From a checkpoint of a small transformer trained on Wikipedia: some layers without attention.
Each number is 500 + 25 x the weight over its row's rms, rounded and kept within 0 to 999. Layers, rows and columns count from 0. Numbers have three digits each. The size before them is the row's rms in percent of the matrix's.

# layer 6 attention query, 64x64, rms 0.17, rows 36-63, columns 0-63
094:498534509546541474521495525515524518514489484513498498501555489515503531523467537509501463426518534532542541524492523526492522509512528485488477485488505473523476485489487527506502447518500504
078:541478486526487478491507486483498500507512520503462466517495528486515538427488519514520518539484502489484522516479465481474499518472537502521477490520458540489546467527482500533507547510515458
089:534456465516491523488509496468478496484508511488506503478482495459457523447525467504507511522475468475484464507510457463464495495447500510529499496506484510468576510520493479512496502474502472
125:528524513450510513524506488519481470512454490489521541521479519500522458538458505481503485469482488484472468466508529480513483525510450520479508523542539469510469512514541491462511499498469523
107:470468535539520496461502511478524516469510527528448468491516504531526515468545497519454510507527507521519503516455490494500538494511527461520500464476470528476529498456476521506485513516529493
112:501534522543514528517525518478564508485481497536521498490500496468482561497521482545478518510487526495492516489464475489440551490518514525524459460508478502508517500477491503498503517513530473
117:466508522499503511513504529496540521484480522549538484518531475526511522514500527519492503461520538476523528487456471532494544457535516481519509490518509489482478493451493493475467454530534489
116:492460518525501507468494539487511525484524534466489455514488472520489505460533504518484520505533495547514513521509460504487513513499515472509498495459461537482525480486478549553509519506526450
148:503459507519525471487492512458536534460543503509477460458504506508464523501552523512494534480535485536521506539502464513495515506524525488514497481467480526486516472487491517545485513527533468
092:489531515538496479500538479483530508462515519512504483486499514482455541528545478490476505505478509484495515504448492525487543492527525526561481470512488492541500481488493502516482516461564488
101:486522529499510455477485470517460492509498498484489513485515557487493503517473487435505521451507461484465476515539490473495478517483463494510549521501543476535457487532489490479496492490518520
116:515525520470506460500476471490505477471528503509476487470517525480435506487520500491500485499529501527491476492536504497504498476526524432454549544497501489453509488473476480498513507468549494
090:501524498453452496473492465496467482468521532455492447486501529505477463497479450514493471518509468465453505502511501529514486489485520509519501517458495521504501486522525488539511516526551473
113:515559478536477480523522477506481469493496521507500506526485497470457485546498530546495466498509522482498518515451479506514530500504528517540475534478469479529467521510509517543489490543502537
102:477492552503510475444445490458509513496487494516514520497490514513512489478493526520512569468514486514518478462479453463479540484489524512509482483468462498490504494459535505534488493526512499
088:521535489501510528508492496481461460482490514525481473454513541483514489473466473532474462498509513489458489510493533516524508566477497557530484519530516493533523502486508546530519517492504514
084:500540475488481505529553479527506500495489535515517511495523543446473520530499438510474481526510502475509495480499521450506451505509499512445490474515504484540489509514474497464487496462477515
095:526504498513461510470488515495514556529487493510544531526525505541493476533501556507511540526479518515551477466489484448476514503470500531497478484477481503489510506497482509462481481543476475
101:532446485507520494500517493486550544528487496513440483488538497500518512503516527518518552477504495522486471500476492496486502493496518491481445461496431514478515525492448528518492496507488506
093:497509500544501448496496520500498483491488496518503515502498464561516510447491520482516510532514538474539514541443487523456482468499473514540502476469502501497517486492498479487527474549482530
083:469488482466517511483454465508502504524472504487457481492448546475544527495531491513497476534503462537481519502505515476475493512487532506509537524507474489495470494491546497488465504433509506
112:528478459488483532497524512532496530564503494494531507501519522470522536536517485449518486484477501479530460494540534501529492519478490526500522508532552497527509493502501498479473530449479504
101:456514471507465494520560497510514518515499470517533513470505481465487505552487493510549463534491532467466503442459485506482518474527484508526503489497524467505497506510455483489512467501492521
085:477505495519482500444478439508461525513478492487456506477479532448483528482541487462495487468487480488485517454528505500513496510508495516470559508496519518499509494511538490517463537497519482
080:484510505504504544547462519533480506499494492526537535516496467457569494493458492479488476498484516486551519501480534505491492492484495511469524533518553469522464522492495488464507497499479531
110:501454498499505519469451546490504512515501483504511469470518504539500535490543539489502535503506491552523454489546474480516480498512490457460500495494512507441482514531482476477485501535493511
081:483519515501533504523498488454484450457485518484497516498492488518468526514510521501510529584495462447470484517471497529517502521538516521523505493484479515541478499466534513541514506488502499
093:459508507470534476482495487509530486469523498493495478475508531562488452475488506531525498502541495517471545534516469525512500473535524484530514487559494500511494489500445530513532490509520497
# layer 6 attention key, 64x64, rms 0.17, rows 36-63, columns 0-63
101:470494475534477520504518504492526520500523507514534485483549462512505540485460526511493522517510540497554495494482495512480514442489560508523541480493520473489459481475484493472484514454506514
083:524549494498533462492466493514496488472487521450498527550485497471516501532445478475491473508511481507511504521509465483508478477468462494506489535472508476507529469515524510528550462491537516
070:537505507500486468503514503537498453437450518475454482497493545493492504511500485512522491530488475497459471517497478507492472530509488482485491487459480499523539553503530515531509459524520470
076:495530489465467525469493466518527538544504526470493493493455494496529478509532502522489517482454490483466497472489464498514506558510498523476513506465529487512473476474484484444496537492462494
089:534470511505545520509489512458465503447521490507483504513513498550494514500463506453524490510522507537528494479496539493492495478531511498491485511484495545469527494558509537566498479510511518
084:500484536514482503543488506494492463481463466527537459498534561532470531500474490476486455538484504484521500530496549509529529466491481507500482501486501502491521493510517506521514486565528494
084:492456487501492490522508550457485502478552497551527505486535493514510546471513500493476517501523529543544517515447507512497555459501522473520517494525478519471499478479495477501500510497529506
105:505476531529569468500476510520489481470522488495461521522511484496478513506479518511535499504507480518500490511549515483491486505517497441457484507542492516486524501563515523550497453521494511
170:487444530514538469487473527501495528468520516518466499513539495510488523468513538505504519499527484537523491540508502529492477461548523441462510511481502502474531471517516536523503498499529517
089:495468548511484521496495503465483492537518455496487551514523529465470547537506492497522504530465451527510467503544512471498493528508462475452536508473499507522489477519503512499513515488469495
097:527533454491483501478499443502519501529500532488555503476521500481497513508507485540427483521489503471488494486486509492482542528490513494533493523493525520509520504451443531525482521486504481
112:484451492500546495500491504507498502485519522474504504490500471550514514504504493511495477506512487527517499519471530513465520523553510465516508513448482533479559427490478536538507525475489483
102:472487497523526503483502518496482513491505481463448457499493453493496499495486463521492486493565499501506518526522520497484519511561525531535452513520499539507484466480453523506460516490473523
091:510525447521525534500509493495465515500557479514524504494521500494520494505450494480506517493486563492518513452498533509468538502532552498536500484489511506519468452507469489518491468470507479
094:513469491490492474494491504525477477505516485464452497531467507463474489499528499479527488515491438519490501492560554514524475486485497468497506563499502513511541512546481486540518483511480490
105:498499473489468534508523510521526514524432528502542502527509490470492492492491468509496548514476488469492515484466493484534510511474486525542489468488490517493481466464490512488454481575485492
085:495489473463469529472505508449500488515466508481555499468482484513507508498487462439480475506503503499525519461441462508491525477523475522543464485505482489503490488470504479451486502523511512
097:504485518504469490510544497519455490513496515502463522525542482515503502501506497475508478467538495509500498475540542518458466458526482511516502538528526481525490541512512506458571463494509510
101:526519558514516465517479514521490486486514533491484529495499547452496505536497502485512534547473469489496467495514515507508464485472485499449515523474530467505551515541528483492508475502485538
107:446460513452527513524459499464509508487527525519529495523492519494490534503471537503572493464452464535490485479514464505499489541489490517477493502473475513475463496486499492509507478498487485
107:482517533468454518460466503508497500522460469517513513456491494516431501532517490503490487537500492491492490471482534481512494519503514478523445439473499485518475507495521479505447481511521496
094:457497514506468521517494532456530528490523511496520477474522473475466483479562501458451499474527530517522536495459485503499514477514475506486531478500492497486483510474521482476474530503538456
124:526485471530456527500531513510515471502487490479533515468482490509492510495489459513476521491485533496540503487465511502491485480517560555547484457465472483526493508440498510490485541481501491
110:545454502491496486456514510478501513474477520484515511506521541490493494465501477551529528563504486482460531470486459463485505509458493505522459469519501481494525537507501485494523516513530525
140:486509467530468527535550497527522489496472515516525491488514477506550487478509494505483487505513557497508500484478507528529526489506526559568512469445497514533512517471507499510521512487502466
084:522521486488530508487493481524508468503516511504487514522491521497463466492512501508519498509506515520505477555521534490448493506476468512477517506471468481473544532534496529551569483509560504
112:568462459487499531498538551484499497531534507464482501508497504479545499492485469498485510470515500533506482522459500491529498527459483476483521525501482523464519508508491481510449505491461536
093:517472549516554507510497467485473489524540505509470504473485462508503479497478501494515525447501461500490471551494495518515500482486519474461568505536543501493487479518504527536478481508487510
# layer 6 attention value, 64x64, rms 0.146, rows 32-63, columns 0-63
100:512478515495485495497487467493539484497467484495497471491520496529525546473533492554500502505537494484508543504483557512445543499501493481491511458529502517492539479506479498453520530454528514
107:489512524494491508525493515505479523512451527514555457484514526480475508472551508460436515492496514492487522507480568508536537492521511510512508512495484511463521511505493456522481498507523463
102:483509554515503491491472489455472527524469515494493478495486444451491478556498540532469465485527480460494503491511519514478487499458492499509538531480474530505495487505513508486495497476493556
103:449496510482491475542514533480517463494535483510474527497501464492479468486507500492495458564464557504523511503528503474501494484503460520504516510481474501489482538538539526494463497508497539
096:499474488525530515509512504512437538547540475507502494474530562512520515481515491493542528492486483521500488504530499479495478496507507498435485483540506478489504488526463513524447488532506475
109:531490501482445513503491498537530506491508507499513491539498508521460504543504512493502478495471509487487492498522519511530508526526477489502517538435510494509540512517489420462565506517505514
109:491492517441507518526505521503508470474514507521503498482523543497514564485489510530507545482499492518508508504535493472544493524484558519481501467504514533526499527490446484537461505528510466
098:513521498494564476477498500481503501477498560502479488531471505520495477531510494519518485505506517511481494475508471556459467473467513493560522463484464482520521514505473514520551473478499483
092:460510463501497487509476482471507516498515466506472517476498497527467521530556513501504467544485495464519496494436508470427498491490525496530474471502468480495515517503485514492508483468450505
093:529505501543539485454532492521520503509454561502506480544509518467512503449486494501516506484516453500492529503493518535464536504462540487473493491531476475482509482477484494484509475495474468
101:501497513494499487531454502515474548481503474527527529501526518494481522482535469460505512496492504529474499531502519477487454486512444537474543502515534523492488532478494537506458482496523446
102:509472542499491527490507488492535489510480507528511507467522495489464489501512492483465508559469453480492513492516476516496495517478448509434478506515514500485490503545454475451543500490542503
103:501500469469539482480489509549519507562469488479520476503515538505543483453515510503492496500451488518504510520477532469444511469488466498480473515469508486496479481511497507520512538552509486
094:483551481515538497525479474502502532535458484472486548470476488524518517473494519477490467503504449532491489505504465541503490499508462498526448497507511525476449514491485542531492487514476488
105:516494498463486508501509519481466526493525485509524515507517507481475516546478484448513490513522525465509502521564509526509500482498472478542546533528551558492532514497527489481469530497509478
100:503490504516495497445476468505529490516489541507476508520534521431506515485471523509520498470453485504490518466465511515447461476509503492473465472541510450477492510501470514516502482506519471
097:508508509529488513485545488509532491513484522499466499480492503522522530472533489530458476509531532497500493472505491557519576483480520494506458469516468517485531526520501533476491473481547483
095:514503500487498484508493490516511466494517551494466460530510512510480505492469472496512539501473502503526460473472485486474447494494469487509503539523509565534461521526511527546474447491487488
100:504519495484487481548463477530509475471505519492535516530490511523499448493479519459489471507515526512506509506482527532498479514500468515504531531471511482497527507456554459503549540451491511
098:499534522512509491468483492435454536492498507465519460447432503541525515525497513495508525497530491527510451463463480492517484500516499513525494494512503480509499455470481489492496488481505479
108:473476454475519469470515503487490492458489491503506487492488522487515502508495425536504498531494505499526474500474499499503451505460564499510446455537478476526487463506527517489477501489504491
094:467484548521501479476479503488500535516506480498549481443516521473496500549469504445480481544509503475497485476490520521449525478523521496524470493518501475513461526513517486464477518496504531
087:514536481483498504539489503500532465463480486518500463479501464519456525512505511563460467512523505495484504485517486513519533488510498479549524499475471505510513540538506436495548497492492518
109:527457533495505496447537518478536525515482516482473469493514498475485509463500435501468519516512482486489471456529496514523502524492478469502484480498510537499536506525461466482499513533542470
104:493506514514476508500531515485519534486485534520485496512504505496462526520546530514452496489512495471491508480522518502451573520469514489551505491521477512474529495485435485516524460491492471
103:513501486529510511494494497483470490463454488494502475491495441521539494469522525503474483525507493500506500484474550501491483498488477536457544486479472462476465506508533516461567523475529497
112:529485502533521477495490504538508471494512506475522497519501507502526506443446510472551463495489497537501498515492483514498476524509507490466471523535423456504452514504505505489515508509449496
093:459486537503500503535505478518457523504519459502515465453481522492473500550523489460513558488458528481508526548500501492473492472479527525496480512505518529485466502489489511462465504526508490
097:514483459435495504484520536485509544484489473518485512459475482522537534542497523513510531501563517473509528522503457489520489472507480526553519513505498507511459493493486507525486497532510503
098:509485507495500513457525498469454523488504486478492542502512501478503509471523481457544573470509474514530453499502513484471468492486529509474507484567549516492492485483486484504500488480490473
105:489471484518528493467561482530538540523474520496528493503504496492511514459503447524514521479560496510492518513459475483491530484486504462488484467495495551500524522499485531521453495493519487
097:468494479479489476452528523499476509507539517484494479544485478479478490438495446501492474475519479499517505527473493484476507495494515472524494544528472534541531489497464497502506467530457526
# layer 6 attention output (transposed), 64x64, rms 0.138, rows 32-63, columns 0-63
101:552481489471475467457513536480518528499506519494494513517516493466513509478482513499493494510516513458462482483481519524478475487524502466493467449493493454492490567506443523510486459520502515
110:529557482461504479498509506510488448510513517522521521474531489494509458480474542489489519523509565516488497471496512497523460483492503508437519490492559510478528492494505490458477491523507516
099:465534473492491486517539527479507503534508486473536498494507486509502451543457529511515505494495541525438501512473522510498548505543503481535503551538512468518517508535494491522517496490474514
098:497491555547550481509495498471485529465515518505517474503541481461487503488518498468486494513532511472495513555497495499447490518505494486548481536507492554527525455492516484523480492496507529
099:525416496521520536517461532481517560529475472504513512492509506526513518481538502494484476491464483546558487525513497509497499516488466502468487489471484485494482492473475512479509523517471489
108:508533506505460462479544457525488490487527524545478478465506481503480497513505450503526511491543543456484507457498507476536474503526503533475495525471471485518504476493471468515493503495517540
115:550492530476481515504494489481480518495474484513477535498484493453492491493506490512490490493474498543576470490493460500470488509511486489456498485511475467498491511430520553522503484458489521
112:453470461509485513504507453523501485497509482478438487523501513490537503546467483515502527511515492510500516537506508531523471458534510487539526504559466488494499506541504509502508534502474457
089:497450522461485520481496525442498505469481484514535495534493501488524504497510546510507492485503517490481519500502523526521516472547529501540518516490514483449450487531467481486439486534486484
090:502490457493497487486493483514532493530507464478443521516446546521527504533515520494485494510462470525523525465502517520539484485480505488494483462520535466481511521550502540467514526508475499
107:535476501491523575511506519500475520496468465491525514516515479481507490498498536491455506488505505522525464533515530490527481531470449506438513546474542495474514512493503499498502491540484484
113:561491487508470494461454468493526563502517482502503517471514501534504497502446508494505497499514526461514487486469508486483512490475493515471484525463505515527492490554466458529501501478465533
098:538490488509534481495508475493495473542519480523536500478509501494519544465512450465460493472481478456512492513542535483502539488497497487518495437469514513481515504541506511462527528522478508
098:495513481491527550549474497507529481495494435485522461491485524486500507476468539504492515496460460455499503528505493504524554494486526519513511519506537518470466502524480523486501547492521470
103:481462514537477493517486565538510494508497477493533506513514474502504472472485510515523534511554550507472455492508508468502465489494445529478506517532498482500495518454483494491502451502527506
096:531484481516519488506491447480508512497504458462478534518460514510502509528503510477493470474501426558536480461505519536514481507511515483493500499483509453490466509531478502478509524523459483
094:496500456483515475482464503487533499472534491487452479498533520466517484485491548532514469514514502483511507470458460520462442457503523464503444492516490512493482542492490496487476506505505511
094:511474525509549541475481491512456504497504517466485518500464449477501509539478485528525500501552469514528499478543511481510515510535517481508453521526492531535492513521517544516529516477531509
101:487570504499504469487543470543471456491524530505491501485505511484478524509500467481498516497513522439434522513512518498520493507492493511501534507512533529542520482536526492509492491480542477
100:465507475481475553502463550502480496541467506489515520517498496543504452503450522495507540484476506507462486475492499514514521474489522514464533497504493508453486475497515509503497513528503429
118:487454500477474501486468534479509475505514552482474527545486507492463511490485533488515518514512492484543527473495465507481508500508472536553525431534491530489508520523546496499496508498490471
093:481510523529487471502445538489516488497540498503539521493514499539480463488511560463547517476508564496473471513498501525530511456496506488495525490487509493458479521513514475517511492527487472
095:502557492472471475499536445513496472450525525528471465478504477441472509515479502510530510495521533482480525506478486508479502475534537496525497514498476519492509515493463505532477485460521528
114:537436484528481510482460520495519504522482501475489512481497478526534453501449499507517494511521509492549485460478502493511463476476487501484466499493465495473475534479467496470550515516467530
105:511495498451482492494522518475519481501490454520492501532471500523567455522470529530501485500515536521504480484473504506540458464529514475471478503520496449450488503491479497476475486523477517
099:509531472495500516443499492458490522509514514477487492477510510477481512499482505482443518501498502484445511514462508526483514537486524483507523497486548539549536489516477468534489481537479448
113:506499507559524482496474467504503522488524498491453498487460550482460533503562483487485483475475467509534559519498493513542520541491527493500484484471492515510518500504513535526504540508503497
100:488506489461519497530445529492487530527485488544574532527549536523490487481521546496503504483488544503509482518528515474490491476529503502479491513484511509517513509519534492477488461548495494
098:462488482516480520496516550480513506494492467514553482535513449497510467489505509551479561510501487522526466511468510457487501489511501479471521486511470474441487492456496518497509471507498482
103:493425507507512550487463550486487534542463476467515541532476504547512475495485514509490511497481479517524472475529492485505513510464460507461497479500498473498491487492486486468504487529499469
108:500457472490509527486503528500548503522484496483487516523507484483526484490522523526498475527482490502542498479512511497518482475476493488487463478514518486439461575497494529445545525523475513
103:504431523504511457508513558532495487519482516497510505516444494490483493528485492546486498524509529491530550469531515479516500505485515500541514498509472516457503498495516513465499502489484564
# layer 6 MLP gate, 64x64, rms 0.17, rows 0-31, columns 0-63
103:435507521493527510481486549483541472490554485465527483503541517492475497497488498521462512497488538539479474497485518483507535475548484493515500477473517499478511480470468488478500519502539541
097:479513511513532451511515502520505484497532473523486490471534486533494519502505548484487506527470488490499479472491466492557465453532498521512492495577508506508502473499467479490443522501519491
102:470497461502487511482465492476505513498525506532498483500485518526517525497507522476492530467477474532568490503494480529501483496503522506483480526519518535494471482489529518541530453517486586
089:485533536489525488499497512485510457474494508485561526451553492511515524520497509460505487498514509518464516537536496441505492465514496474495507455518504506546486456487511516475515493495460494
105:506504489504525510513502539539465537509509501485493491472474544532466495515482531520529489491476544455554477504475485520457478466462502492486495422490520491523493492500464504491501508514522487
096:502466536480482536457489487500548491495492506508517453488497467535517533475495495487508535494465512483510452501486534560512520485519509535550497542473468491524496522498471526491491495503544506
094:500512494514512487485506544498549481491490489547513502500525487498537484492517513473476528509479525466528552530456516517457524469518495468533524527545500501490507512508501511510472455463532550
112:502505556500497489517485500463538474493518510515486530458524511520491485475495439515516498477554540556515483512511480512487493536512525468494469492478526519518470513536526533503513481533535505
100:461485545484512498493443504500519518503521471534479507496538499478521519528492491484529499451486479490529479464491517508518492472506502489496550529507505511453488506518484570533534549498521510
102:474515522480521459520519512489536500467519446489470485523496469524472523498507505551510482507507492474506495455523498469551527523514553503542471507522488487511504479471530515474476506543534497
111:473503471527535490504517513487540519528477530504475531452512501467506491505510485476446510510546544478532544541455503500507478480518502484485505529476546497484472508524526486505455478479490488
100:499485522507521479494526536490489524473530524507475464496490524482542490446462492519535501512518515519501478508490484514567495501497475510488511440500489524468509532507446536500513544536477487
108:461448480523526511522503529503511493483473504497535470481511499528494507480536502503499505483567484549511524497517471497511521509507507469519532461483496507471505492522491455533432549487513508
090:486478514522488479477543501499493472505465518502471495443522502470517507467509508533493506477525460531530426496488539528498451493487481523501543493468493476491499473492478459518492481484523475
092:501483490492537500512524524494504472533503467501487520460519457509472504472520558484498566523539468504504485506530492514487492474552504472499558514482529496518497529536536491503534479502494496
100:488477471496544473507530531502499554495496470532495495487542478499532564506500468500486443476505496504497498553525534478487480529509471486519500450506512488542526516473472523499520499487501519
101:522511513494525490500520498474526511545504518514487523475527481492511488488547476529476500496497534477500475527473506560499497494468494500542505527494545552462541513488507501564509485484550521
104:468468512555511481515495563537493506498500509520460504480549513499514510524499556575511459459513484516502507501479469492489512492510528474498499483482470460507516527503520501498496491463507483
115:475490515534467532488501503525503533490500532496496505533549484530526527505540475557539489501492516443511512512478508528535535524478500468529473478537496494515506492524473473476502482522518545
099:513462468511489487506486512475509470466501486505520495482495508484525547474498506557518524508524537500527555487488468514439560541537519508484521533515499528502493501516527506489488518501479542
110:492492498530487497475531490472511532476533493498504476514519498457490521481470476503528483500508539509468517539482488490483523468496507463502511477520466496509490496507455505578504546454538550
107:468479492527499467549491542494498499480555504511507493482539528525509467466495517502478512493510479496483510506494466526520565494553496499500585480502470511504495486489512522504501511520478466
108:467469531521499481539490504487499532478520490485475494504527443535484505488537556512459554489513519538502477487487499477501524464538476494541498485499499541510470548485509506489504516493488464
109:513510514492499521508470531456464534468509493510498501511514459467518506492515475542510516553476523488540452512468465484548533500497490475537466513484492505527513514527545475487464470496514504
093:504489491472541504544474478490481535486438460495486463549493518495533542510512527515503493475551526506508525524527523481496532489504515483461521515473487525505520498513510467547496538505496528
093:501481557509507548504537475522519493454480495517487508465516516484486520486501466483484468498524478563519518452474440526504484516530541503523503489510507467518513504517484477511488548507484506
098:465511475507551490472550505486458524480527477479540499489504501469534489484520526508480544474509508497484515516528481486490551493505512502521528508509503502450452476534532463474500455475501512
095:462492515523544477485479487530493497492465480498519455487499532529463508499568454488476540472514524486503493509490491506506522491469501517442488545484493459505477474451515513522505498479515487
100:463482538483495534552460496468532483451513486514485531486486512494514519491477478459528531509520542482489525521471493496494487467491525529473502520488470436488492476522506514502480457477529506
096:489494576470525503489493495516505515479526527483505520478500547529552508512467512478473516526485504479514506510487473546517485493543525532483437494493482521512498526488466453506494487492535521
092:507540518536520507495492520530496527494504436468535518530489483532484514512545527508492534487526497496476483480498474510469494483489499494557501483497527509501463520522438507535472546491509535
094:516498537516499522486473497475488501477510481520442504521536485513514454481490524536484515486511470501481489507485481471480522512525517469504448510523454525471540427508513518499482483494525453
# layer 6 MLP up, 64x64, rms 0.157, rows 0-30, columns 0-63
100:489522485456494485481480511492504502543480517537526493475497485467498504474523509490501490490511512512492554522527525490520527482525483532490435511513546499444513492475573450506499509500479510
100:514468497549478526486538480508527477496471490492512511502516536495497487507462487535494495507448460528502475471455489498503525518460513539516483520526441519510519503461524493553479487474519482
104:502522500520526557532497476535487492467528466502554487542514518536530467517486452512469487500533495503507515521525506513535500483508509532524492487516501557465479530502502458478484539500489496
103:504468518510474478520509525478483479537488462518510484475506564514508489493499516492500547494509466479503494495532527498538519472501492451499551516465522480474476460484502487515484463430513509
096:476497491478533467503477514496526478517474503466535507471448495557518494502538444528486538524492480496478501527487536511497498455500511515503524508458509489508483508478525484493460525479452463
103:479558516500502507504508475487506492527510505466499557530467563467487497521482477509489500543498524504512499480501484512527483494535539520515462497494513450453481492502545469505486482525540520
102:487495509497511496512508528540451481434481505493525488487503507535485529482492469499517476485546498488465540500556480495499480442525516471477545467492536494492502474471483523509466479507500477
102:505467462502503489441472497451449500505485490508534494464510494493518506482528529473458439535443479511499489494496482529470521515495513506473462496482480486500492496512532501484453518499466507
094:497486448531502526543470534491525501537498488456494510496514490497488467495477473494461516512480493531506547501457496544447481507502486527523521533487485517488482519486518451530497551514477495
095:498474457513457505484525472529499502478510475487521472522516481475522528503477454496485444494479499505513484527506486499546503527510484521567467501529523488472530472500484461471505510445492476
112:478523493488505517497510531551528503516478505568505504466488519485490471485484538520488493478507456495506472469458485523530489543492456483513510501471443503544517495463486546516505491503523489
099:489511461548480519491491514512478509540509486479525492519480531497479495483523476530562521508512462508531511525548459483471475521456487503443468483494499504451499487522515504508472483465501485
090:511511501482511465515520520498465509542494456536477527521518492524496491507479502473503485548502518502521512518449518529496456496460536460498485526512493443544493494505556547504510484515514482
097:478472544461516516468508492510476495465502547495503513494539468474513496471522491487463478531461475544542503517545538506544516485507442500502518483481482500493521472521508472482482489511487470
094:529504485518505544509462507521496514465510552436478506536519495518488509447531488497506511491518467529500491529494504538530473521504496504486501539487494497481481553469491502539544516524519463
095:508489480483472482473552488555506477474527496509476459481500481487521541498494510478513509468528502457515496496525479472489520466502500523488519575483482537502499483470492448486487534475522519
097:498494494476504549467495499480515508499473535465523497488483527481501507461489493491457484481502534512506520519517480461492492492483538443481493510497500504476548564532482451495511544525537474
104:503519510508466465491480470491533561476533527482489490545507505504528539535495480492489545538514496541490526558477509513497499482514480498528482514493522537496523497545524492527512516525527537
094:493484477463492476472502560489479471515508510503508469473473494499489487541492495450526480464510519491533552494461503533469504510508534540535534483512512489492502498464458561504487502499521487
099:474462451485486481460476474504489515530521497503486525512531471521505522563467498518478482514496463504471514496451516497515521461473514451514472499512427488502476492511483531500499494484498523
102:509503512485532502547514519554532503508498527496518493470490463520480463514500469560481510540496487496524457510482525514505496538505457504474517497481523540506444453526519485478515475512523498
095:549476534503511475515497508534477498461512496492477524461520493436524537504497499488525513538548515504511500515514465447537497493506512520542514493521548516496528489561516506506472492501494493
102:471516508460493509530519486534492493497525466492499508506518481480505465491514521486468535494562532510453474487489553451498512475525485548537481480502459520497460507525487518460502499493524487
101:513475475508479532509504489556452477489492478492497532516482475507525488484518495512504518448563494523523496521500509521522489500469489519529557506500520528488510475509447502513502494470523567
095:458470538481529498485476521463475481543498531510522492472493503533497493495484523478501498474471493480445471482435493517467512490528472472496490493529491538515500466484509513475467504441503483
100:468481466501478494479497461501526484509487473501508473438520508509487512495551549533523528466472531482504437527503542470514496500518489538508495466506513497497500505524530501476515460539481489
104:482522540534542477489522528541489502541485545468472511511496507490536475478516512493506468443514525539491493506518497459522494532536504473477502479456508474461475502470474507463509518505502481
104:526504539471471491455515490487500460481507530504526498487469480547543525495477491464506518485536538488519469459501448503486462515524479464556492484480491498483465498514487486514477522503473522
100:507490467499511487476511491509526498524532509506425454493516535509467513493463476484518498451489500531519475468478496485511450498507479492466516524531527488500484490506543486487521511452511443
104:477495489487474503492506498445526454517518523562519486510494516486503498530522507489477520499488522520484523499522554542448482523481442480517523507474500513509470489475470489522546492501473461
099:466457510487483483487482486529462482516511518533489503527515522483468470522540487553491520513532475492478509469477512495521475519503529493518505461475509514520494459521484474506539425528532502
# layer 6 MLP down (transposed), 64x64, rms 0.146, rows 0-30, columns 0-63
102:496526468459499530499517477492526529508496476505483508485461510511489540460530507475517547500511467502550465518519489490481478562472507498495490515530474522519533544534522511507493532500503446
098:471516479489542476479482476510479541492514473511462462491504485503510481515488538485505476505544523544504499527510486511510468521516498473452509448518504495497497455568481499490459486537511525
105:481500480466518507533525457492528487529496491452505480537493506516506511489424512484466472494492504464495526511496485501476504504568501497546482487563529490516504517539490493508478512500515533
104:486509512482498483497516510532471513492563522508494486478469503462463468473451475519493455521487492511472503519474483463481503488483501516523493505536554524486497539515476517485443507555515513
097:521494509511490502473494477511594476511524501505477512514521512504503467504508534531425518501536508507513510474516488485520559513514521466495482506465527483511515520494465483510475496457484484
104:444518496509523499527498498505571456487522491544534524466460544470480503484476502501516516478512517508519533517509469454496509490460470515510485483503523498531524508504479480480452495523497531
104:468521489535464466488511500513514490489502528526497547491521442467480493490492511531470545476481506483463485505462512539527535503501522528523496537486535517507500498551480517504478491552514528
099:442526549495483535518471482482495468501485483509505483513532525510478494467524519467487526522537508515483545517455492521529525474511510474491487500479506433508496467473479468488514496504546523
092:499479526504504520475471487497519463485532487532468529513550494471529530542464480491534545507539443460498462470507517477525508502504520495509519492502501531486487526533483481508513549515480483
097:530465490479508522518487515498482528478506472469526498493526495495500493489435469440459507492453491487512513522496558505502502502489494501448480532455483490501499522500504494464502507432523492
111:490532460538510470524499510503486478535499555513460501488514497542491488484468502450477541527479482532502495467495498489470516483506504503546488498500469537467542526459477501479468524480474522
101:510517557491507479532486491481452488428485465522488478519512477511504475531478491511462527514497539500498516489484480477521507541504514539494449510468503491555488487490495547511513496531508521
096:442501424450521525496487515466537485533527484493484484478502463517489522474474475536467514524523475518507499524493471509485525490504492510503498485465503518448495493447502511482470512517517506
093:495599481473504493485504502514489488528490524516475499504554493522514502512504461483477508504516538525464515525508527466530511482492475500496549474488511491539477465507519519490525516466466524
092:525506483431528507468538515467481455531478501503493505490512476506455524478476469481524524543537497510545519462536493520486515490505518521515525454528511523522486495528505479486479466508487483
098:478429498546530494516534501515509545478453508493499500518519487462542537494494479488462505532503498500485469552505516519509505489503455489538515507525508487552533474497516484476510495473487510
091:488586485531530510489528531484515448517489508484506504476545520522482495489475506515479507532483550471504488503544521507493466464462515511480514510508552509537474496511483504517501529514514491
108:501486466557544506515510526478478431490493495526480474488532470481530477470502559484532529489501512467485501497520524507487541509514505465523526512499500504516541455487477486515481470513489484
103:478446471534485515529483487501565508509526529498489451506538501503483490488522540532530509501536492501502497475562495505478517498531470475502497480501526508514487520552481474483483539473523514
102:506512489498504476531531514493506507485494481529471478529476534509498512505498513496487499517539508509550491519468489443499502498457500497535513467534554493496517488443547485485457545487474455
100:531486494509481453519497461478556506454488511524485526479484521501509528476521543492484509490529539470488484517498517511484456481496443469515479522494470494435507547482478497514506511500523501
092:497529492508485498465464513486494504506518439502503492493517505518504464541493458490469522531510484532505500468483504498474500526488533510505547536486456475474483576447462515483506512497504482
109:493528481510526470536499488550498458492462493471520485509485505502533525556455483490520530472521507464529502512498529516485484564466496511466489513525517474508516541445487501487504509510523496
100:515542495493467501489457478443539519469501536493521499527543531519518525523459464510504511506464496487466502488490466470499511452504523452499470505489462464522512471483525515508512494474518496
097:500508478504500538492570523513560487449517508504515482477497448522502477508530492481476538497461514517481458523489464523491504529475512535511488494525496500489481473479517506474490497479532551
098:522461509526470459493477492504485470471532475485509513503555492491468499451511483498478517477521510513504491495493462533527528477509483460528493476473455516515527500476569517493453512482481494
103:507512466513501483519531463502524527444520504509499486502550521486483485479499501512540477547497472452527496493544540480456495494529490534551460495478505490495513515519508492521532534529484514
101:522467487493545505504469523441504563500514542508519476515514534507494466484529505493438473515507502531500460505494474494456528548510479498516491499462473526526511531483506496518506503500531498
101:524437522490479531542508469472530500476503507542493490508488480497506484496498505521490473478502502482492513518515472523533508485460542483540498488517468528519507526493520472433446502534468479
105:504573486501547491478514495517524552509489506471494531438502467526514448529526515485511498496488494516515515525523501473476558467522479517477515478485512487505481507477482470533521511513511516
100:478480517501514520536509484530530540477485479480495501509526521501516475441502502519545487470516529510486484542537544556477548506522498480455513503506508495491514490506519469480509527497503439